{"d_model": 128, "n_kv_head": 2, "head_dim": 32, "vocab_size": 7456, "activation": "swiglu", "norm_place": "pre", "norm_eps": 1e-06, "positions": "rope", "qk_norm": true, "lr": 0.0116, "beta1": 0.95, "final_lr_fraction": 0.05, "train_tokens": 331100000, "steps": 5053}
Each number is 128 + 24 x the weight over its row's rms, rounded and kept within 0 to 255. Layers, rows and columns count from 0. Numbers have three digits each. The size before them is the row's rms in percent of the matrix's.

# gate: layer 2 MLP gate, 512x128, rms 0.214, rows 508-511, columns 32-63
# up: layer 2 MLP up, 512x128, rms 0.209, rows 508-511, columns 32-63
# down: layer 2 MLP down (transposed), 512x128, rms 0.253, rows 508-511, columns 32-63
gate508 098:144145151125154126154086179167113124126112130147130159140118103159154105170106173142143137149129
up508 104:115128134113104127107159084106138111140167158088146107135134169071077164101117078110136091097091
down508 102:139093161142132152147129073110145146133169109089149108096137118108148180110103142123148100143153
gate509 091:151125174141118138129111134119123131125143122103108106151138124162147101133118123127145112134191
up509 091:108124115090094138155142119110119083161132136152140159129148109100108146130158166118116135114107
down509 087:127136155171086149142124132170139152101174133102122122108101139144148107140113176134139127161137
gate510 099:121101135128170116082150129082106138134101094163144180141120144131078113111118135125136162103143
up510 100:144112081103129131145123119157132137153141134114119110159141112130174128122125132146128063141128
down510 093:181145169132143112167112111095101100161120143126115129089088121118106151155133102177174161122112
gate511 117:119091114180160106136144160135143145130142140127129141133126113104087110158101131159122131131141
up511 105:110100114176187126153162151136124161120139114115125133123120124125119056126080166146105136158170
down511 110:159078146164134126166132152157152143120093153113109164120126124118105122154134117150108119153133